config.toml
num_hidden_layers = 12
hidden_size = 160
num_attention_heads = 5
num_key_value_heads = 5
head_dim = 32
intermediate_size = 640
vocab_size = 8192
hidden_act = "gelu"
norm = "layernorm"
norm_place = "pre"
norm_eps = 1e-06
positions = "rope"
rope_theta = 10000.0
rope_fraction = 0.25
qk_norm = false
attn_scale = 0.177
bias = "all"
tie_word_embeddings = false
parallel_block = true
init = "normal"
init_std_qkv = 0.0353
init_std_o = 0.0
init_std_up = 0.0353
init_std_down = 0.0
optimizer = "soap_variant"
learning_rate = 0.00686
beta1 = 0.95
beta2 = 0.95
weight_decay = 0.059
lr_head = 0.00802
warmup_steps = 200
schedule = "wsd"
decay_fraction = 0.283
decay_shape = "linear"
final_lr_fraction = 0.0
batch_tokens = 32768
max_seq_len = 1024
doc_mask = true
train_tokens = 125100000
max_steps = 3818
dataset = "wikipedia_en"
Each number is 500 + 40 x the weight over the matrix's rms, rounded and kept within 0 to 999. Layers, rows and columns count from 0. Numbers have three digits each.

# o: layer 7 attention output (transposed), 160x160, rms 0.258, rows 11-30, columns 0-159
# v: layer 7 attention value, 160x160, rms 0.282, rows 12-31, columns 0-159
o11:407524561458428395444508528518498523430455505441478486516571572494544471437475490556504546499516529446445510466497455495529492497529495488574499492476507508505495515534577472575537495557530417526505460515516570495486465485520534574549555504545478483507473513533479471498513472509569489515498412462518508489566564460458481485525540443516489474495459497472556401487536454540536468508520482395524485484538497410461480465352472480588500478510508441493378518519492537569512569485465484
v12:513509530454499520483480459499512461533596570442458588515504484496451558499509476464490564514486582487501575506469529461498508519579465457477580425452529481477527580499536571450556439488511507503553507422492463444436409523587530483557584539506532560477536467516495538487455527480484597445488501508370499485570535590397394491431469502481532524479512433427456470530463491666547478445484505534444411478438559479535455547553491473511507510560491488557538592450538478451492554538509528
o12:499533499517586489499475396541546504494535422534506504551569560554529501494499533503566517519506533486450558484493546499546545539497550496477485517517472461509522504517474569428429514530430465493462477569599462521595560431483498524579493478493495436507450526463512535429456506487566452623560549543496487524458451450458513583457503546467596505444486471492451511481475506504472517554585562334489463434440523539557547463566407551514581480545577514523514453552486469545531561555504460
v13:555514480437456503517519554503474545433526442379487508494473571502488518505514482458482528508645561506487573533489515383451551478576500379509475598586474578520451528550501581514498446459432569497522456494514490477479467493416522572468592509444548505505504461562572564454557478539418502392538416533491444430495466564505503484480508472531535527552425511500472547487480506399565541507524516513527523433494547562559479406492450565444438402501556447549477531508493492503491478516567477
o13:492495406545531452493432441443450523592504452526455516478489577504500449459571484470494508470485495556497483542542521539544475487457588586469625446579535551460645538482465474493523434532582518505464479505435527596525466470602566496516451545510521486484529463576471581545452488430525446527434538531444442521476487450549531623502492485496558542546522428468540479514429515484412495549435508473522412539495456444460540556490504529453566542530496568564464563499495505559486531511445457
v14:557516512436460512471561503523438476474476476504469505438588580432447551562543468507534509491449531434468429468513509493497509456533461478454498396496573516526513488429537533550413551558566487496518486483555458439502480514465521475413489594533463465500471531577463465529494512491572478448550506456518576559493577492531462523508565514510545481478405584416491479515417554460460475536449503455518505543507526562515485528530556567621545534563468485543425515375591534543427444453461519
o14:480604494472463466446480523422523469566466548541521541566484504541452506511480473584497455421483606517496580481592576446529547484432577579431455574491464490517464451515530528476526475467487514508539533534530506531462443484540459459555569510477411496455405510461466464562546507524547521502479542426474491476529509538561441456502431550510427504462469431625482481411578524545476501513461605545490470550548508514506488474513504547469477506488558527478469482533504547389573454490468485
v15:564541492451407551561446575465494511527499527430554457467478498518520432455487484501480445441491532535466527519473519501558447438428473495591576557387490497509413532540485532454444537549546436350520467515480585486524426452498535480462493466534425494504512541472545654526599557436527527526484456389449491491482484449440590430441551527537556478487605503475592539458533546580500464537462524568529514513602450488506475508504561550490504540445514543507526473451500513486517462484486468
o15:469575556494462461581509469547519536476548494575476525521508487433530531501414438482564447543519437567462527453455559551503523491466500521492487485603430514504480470467486517501485566464625486539491461401479473501441458596527530497534479471472561503475424523477476464569437519528473437480515439548465503491426454542503482539470496400560511554584450466504439400557537480490592455499522497489485577407517513405563546431579485422529526445372576443533408548461539495463525541523578503
v16:448475413530451517530502571504488498502535481431545435459516506443487482475513513505505549536454472497557457517513509541563569473611580461569528480519434474478459489532458495419547340541554517514533578518512471523466394488485530483536474496552548457543443539516392575494516569506503502482525517374512489561531558575470554538549499541472443521530485483476480427547481549565520481422568472475512553513582476580500526442542519451478514521564533460464482474518502469513563504495399456
o16:409552485548500439520453418509562500494513521445495505467469493483506498470586555532583479548468515512470505473498617567505452521448403495397446515552494513527411554571528507532544567495483541469472426510465417408546520529536500505507404545554452506507498505575450521486512446480524534481525483551505477452508444424464492503525524573511476464478500459482480630415513502524568532497451551542471425416553416526489477456496500457553481517450492485532528474534502574513454481500526593
v17:544599458520607493504486459580592435530504464474506530452519542502519483503514458532448410510553425448458431477498423554499433439493508508612533509577496451421433450508540466467437489497465488519548560546538546488442546537522519474531575474518527510521496551481415546552500478474535550534502567544507447446518555507477641534572504518478544476454513482530457497539390531476506564556456455466489469448520554467473531524421498507473476574458468489527511527468409536597494475452496428
o17:581389523466506510542580434448423511450512484546525518499578431504486506494560483542556531470475518556511528508519550578546559588535430460441495503467519574516505482531472521510621492544462551489495427463509528473536465535515524549432461564494460438540394434465464461524510513552551563499499527552541539492586502492431507443453484409538507499573555505471595472445501466497439503466471528500478609560564488505509519572520515449507433488548581451536445580534474422432542465460540529
v18:530510570539422516541597458457515545453529531463480498457488518554536561426453515417507516524497435469526435484470445535381470531486531440433484521529509480485499516564544534474488473562463460381405529526500493431495488551512441494510506430507583497504524491432547513516448491435492439458398483606474534537403518576544500538555497436427529478488525438518494492427528532476518571565498472448484502577523521535447545495485579553465464525543455504551514449488518429485502525501534459
o18:522494442404566459495492550502511520523470504512472542457549475524498496549528489474523452522553466449383373459476578394600428551529488513447496593427515493499508526472454499527531491509496488563512509371461552519516474488537573471519478482495478531480479535476452486461495417503492506456546485557499480458527539571473583534509570540506561520453503530581570480455544504401531474499478482515506502527489472489544479488517362483396508521537508536475454463460511418476473545432449454
v19:479500517481480569440553505550545557506519486425487518432493518550488508520551409523596521456416490518497576466482429564533548471508466523486467475402466557450428465467488456539465450563543556574546525502542516457591531485545525468452440507555542365499460517479487477523479489540367432571570551536489381499530574510592513444547530448429491438419549483636558535464510457549456486526533540503435512519439512411516524458486524464468522499497490512593524522435491533535490527486530541
o19:501447526511477466535495479583465477521514436533543454477532533599555500511478489486492466531491521455480498462503518502512563490539460511465618572563594479543548464548469473528491560471471418532417495487523430518478524548499416541479487441469490536448467529479517524483501495467567574411474529393620572488489493578513472500403545502514571516465559555449394488463515577548452508548491436564349479530526482489561422509497495498509385544492521516519527503490420582458475476427410528
v20:475466506595489505484481529534596474468527459539540447466470479505494536409523536474497397490553470462548488630480545474539440529449414473531611486501432566472524400455472531525500610482493479495455581455650463521491492511494528547482478549410476499480446479569535436431529514516497527536538426520505463530470470518561554447535525505495462515530462424475437519500576522596424496583513541514466479501446580508510550466556541520522497487440544469493454450495501488528449507548526492
o20:572523487474478450511506593520505487517462522477442449518476569497505499464518479479537543500538523510525522497540497500434516386494475518504442492495553410492517580454570477481512431538464534502558467508500475468529464542489517497481538478446439488400530506514430514393466512526485524458485430505484572527584500483532546505468421436499588503574442516510556478654452498454499544505533428493494458556496462522485436528510442456462518465412570507534590571523498495505509495521508519
v21:488598535541498476524515509534507502520524504478444503507494492513517422459626528460547492508549494551453507509463471489586554542462419568414531476512499500466506514526456521497476487434423487570489482491504521385426432504480461385523406508528374532549497520450563489539540460523506514469454512434496505479548489445567550502452518511487526530525430522452528525520498568497510488429642519480538509437529567536471484552490546525565430476581410516495587524537468511517503525511522496
o21:530530455504485484455426457461494475550507502490528487603482437483528522509446489566438441509456561495535501590542497565490480453494451492580470531526496511513462534496491526543547520577577493454441484563538441477474576481577597499523476553434530502449547435491472480484538497548491456475543566505471542535453528633454458464555563506517498521562501534535426539454466464473448522566418529434556400569421538506500491490553500494436617495529574460473503484459518510509424496438626521
v22:493491477512488450498525514517461540491497441606452592456452529534424464458510587514499608468438470501537472515511523483550465587533523474483458576463541484533435491467436503533539531503496511492402466511456538474511471426540533526477553465462646483543476478506548463536494353479473550578539473462513485468580474505535539457541444538482523449469501485516481440602444605529542543485489542514467550528600479576449450534497520469478518517491488607519473459389483517460544469497552533
o22:435468508484496549527513490518544543473457538456542569476535555528564498565473427526530531525460463522460485440545462519489492485492563553496528464530519530505601457517497395489398471445499393556511527484501495463491467538468581464541538608477444555493602543486421523493549495491529543482426601476520573478481534543497618497586460465566474455575570484542500504475557404493415539482509482496558437434489480576575476457557513492562465501508491474451527496477510462499477532494594511
v23:564406506500505532559478497491489490538490506560478520439451461427522563512465581523506492562511439509439647422485439455524503455547440546470526476543474526504487477478499493506401471446449483548494477534550521462568422542393532435486531484461516493545511386468501522486507446465447555478513443497510535472524525457524491511531522463515494547610498437564451452470454420534458472540486452529571469542513581452493609582466597443466551536478516486435613471430497503531611433511481495
o23:530521487553473408446501425498494552530529563544438438457520479571452537471535440515479488509490539530545481539456475532522530541606368478552501488528510466486556542517541547534389542543493480491543433461510438610504542409533432527472532572480463611469497542603500485607572480554561488524497533487485474513577538497457512479577446460407566520454538531496578542530596452484482451492482404485427463496452498549527459440574460454532564479518549500517487601432458461488513443472518446
v24:555519511474552504470510502478410460494512509516548460483542467505454587546481628464562499555513533478507452559475579513457427539530521545467566502437493453539533497543475479415447482453478463467595552500491443423423505396447558492528421534368455493516470509503580541498463499430461550484494451399457499476523493570497535474523499394446490452479435501512572486581511479591500485579519547473353544486494472474515518495462501523478504508555480540487459498525509470461495363539503518
o24:469556466444507477549485488596570513476624530503450481518530553456500537593553487499442475517488486517543473488471535455556562411477525486468432548512458523500511528519509359494456526554458554471421463562451443557514446525545539503528565544538488392474560508475521443439534480515585443475521438466555547556461482414578444506494438522522514544507488471485446464432548428426490594450441495508579476499409488541533512445554479465413548504557485513515551547466529447438489556510486522
v25:356491524486608504499526463606520561528528554396522490547472492477498444501494475465453513417495489522467493501465505555439454571502478484596500473640503495464488489495456476468420478559505525536458512456441490496488443460519476517496435465473493463510495375539476519503455405454527527553592554376521519479488494474499499521512599484457490508453506521515528503441499509498556475513478637500544555525504517566522498471501460435521527439531505465482474572494593485528644482495509581
o25:537545521423558453511489462539478433510487536510558511389521392489512494420487533507381493489484577432568542526505494502502582436497442504422500470549514564504438422563433539481557562511508502492515491501511479503543454494521541556550535488539516441527556604466476593487529526481529456509428453562493480557526461540625459426575442497630448472498496533481517557567548520437477512545511450518402440455545470548502423445528560446515500519519489447463568479534398594521500596485508468
v26:444496542480529489484532592523462449497443490458524482508444517568545605436500571470494479466547478493528591465496460522505449412463567498472463508499510521552515539469515516457472482510513552455433505556517353487453488552490490513466494608512483540506479579485517493560578437480533441606498485501537480517476575512431503536519495435504492513455530455467549538559505506485544454454514444450528442561486524461480433574586494503493474518531544572504492476500511492574581453504447508
o26:460533486508536532539587384513460529471566546616505530479490497480574548472477369553455481576463563460490531448572522485494491553533489492567451578448481551453453450592520449480455482524559529471506448528545545504477467500572502403483498449459454530495600474563555488549494556540449601443509478558467470498455520402519541482487504517451484487471510505526485506513497526433519471591513486450543485482478435496548539501459466506438477480495514547586530466510471531490476497517469502
v27:536488545522564514542509500598651460453543500519515528566417435572476513477429575489559510537488540599498469576522490523542535486485530442408473513526459532463538398483491538467540489454483548524469462492475530624474506440540571448428525489509543537448415535445540547467384474454536502457533481454565514504515497520520552547418542505519453536522441451520512523431478448446421510482451442547458455505495443559565554525542594558528485523544435446450459555434517511492407490447501535
o27:509491421581465492435456562441473529475484505459525514447523529486562489540556424531472531504485524452492544451438531551553522465546529578495510533521529455475471552527484495508477515486442455529581531574626541427450483504510445582583444506535516560543515418480498450419456520447453456487453437601506524542484445503397386513527499537483465554546502542505662410513464496498503544456542524551508506507405492534496371524557507510469531571415581461502496469509549528489573499498500490
v28:517553538488467401542448512474528564552542461489519508501545561497575454511562428472502445557466541535541565437473568539562446500488553512454414542462498538521527506543476533452558474573570479602460466480482402478500634423542443500455488437470538511563566434542498393484538552504584508503519489443454515538530499465582533512505504511607492506525469555529587522499483405539397460522433516429426432506510604547497572438469498478407457477491520514511461517477499504511529462515486528
o28:477439531507516485569460562532476509461480568511455524454426391508514526500535502467406523497510504522476473626491587508417466421494508496547520545559558473497546457499528449487542477494499545437471488454603524429523490541455495468485526443477497478482448553456581559566510482445509450507412569449560559505560473492460458462552561459432514426475530491460500554499403512570530488476549496514506529457445464474535472508429590429508613506479443529558418472446612532389468497500511505
v29:392491499532504498472557485500491418452465477474502516606530503560540462462404481407524445534458610460507441440462536536535496434521526486506588431492490557471509499462525462502564510531500561459464540498415526468605456526520431401408496511570437508493491495506545479520471449535553491485423459489487447480611547469541513572527513440582504520562485526409396512518492519506469496485490638544458547478501508501585465484495596549386566520514528538554541448517556400435529466470457466
o29:517493571478496531512450503488571509541552509442535476464522494445510522514527545538521498435515436440428524483554565574480534535521506474510450477521519451540478534482506556549526474503411488537540570491489668483377515410451559432559502481450560391538471543520480530546562526523476453569468474484490593552436462533585506470520427574442547424524478575497447495450425517442553424566456474507523464464441568488568473461470491448558496508357536432509486499446458481543436533480436514
v30:526440576476555420515534521512459589472589555495445550610496430490422470526487556437424425559508464470491569581514523525460386493516531499508405434431512519525474460518548518591483555561451459481478592503558644442540521524515441502531497548445464423508478495556494529482495465540457521525573494467429474483600472474489448536476519464513461462486474453481558505483488463462445519475592488530500475410570527471490455453528527475490463533551491490454486437534484507498455551515380522
o30:487570470436390520446495477499568429441496512505409471423459496532509560424465490542488514556417499480542423483460526574505510478523562512505596466559522471458542597440475502463503518510465506502540545561466568557432502549530544533489471493537518466469442526469498426505467484583490488499503436568462611441509543466486567482501499499464481471482493536460452536527480468482421551525542487569532531451549550520440573542458378491480545506499531540446568506460433543419481534379515461
v31:580519533581504508550470510491559556478435495458452460582555541558532504526447502507496481513519505348527542494558505494557524489451511518453504403430571513518420468455558552496486498538507521518514538479418458578571544572516545468521476508539545511480493436571554402536496508427484553487492521446505503470514524506378501537538483476484503522596516477449535512521450502494456550507620473506488489614459571503510419364372484470541522364417453463499511519476536459487538487527500517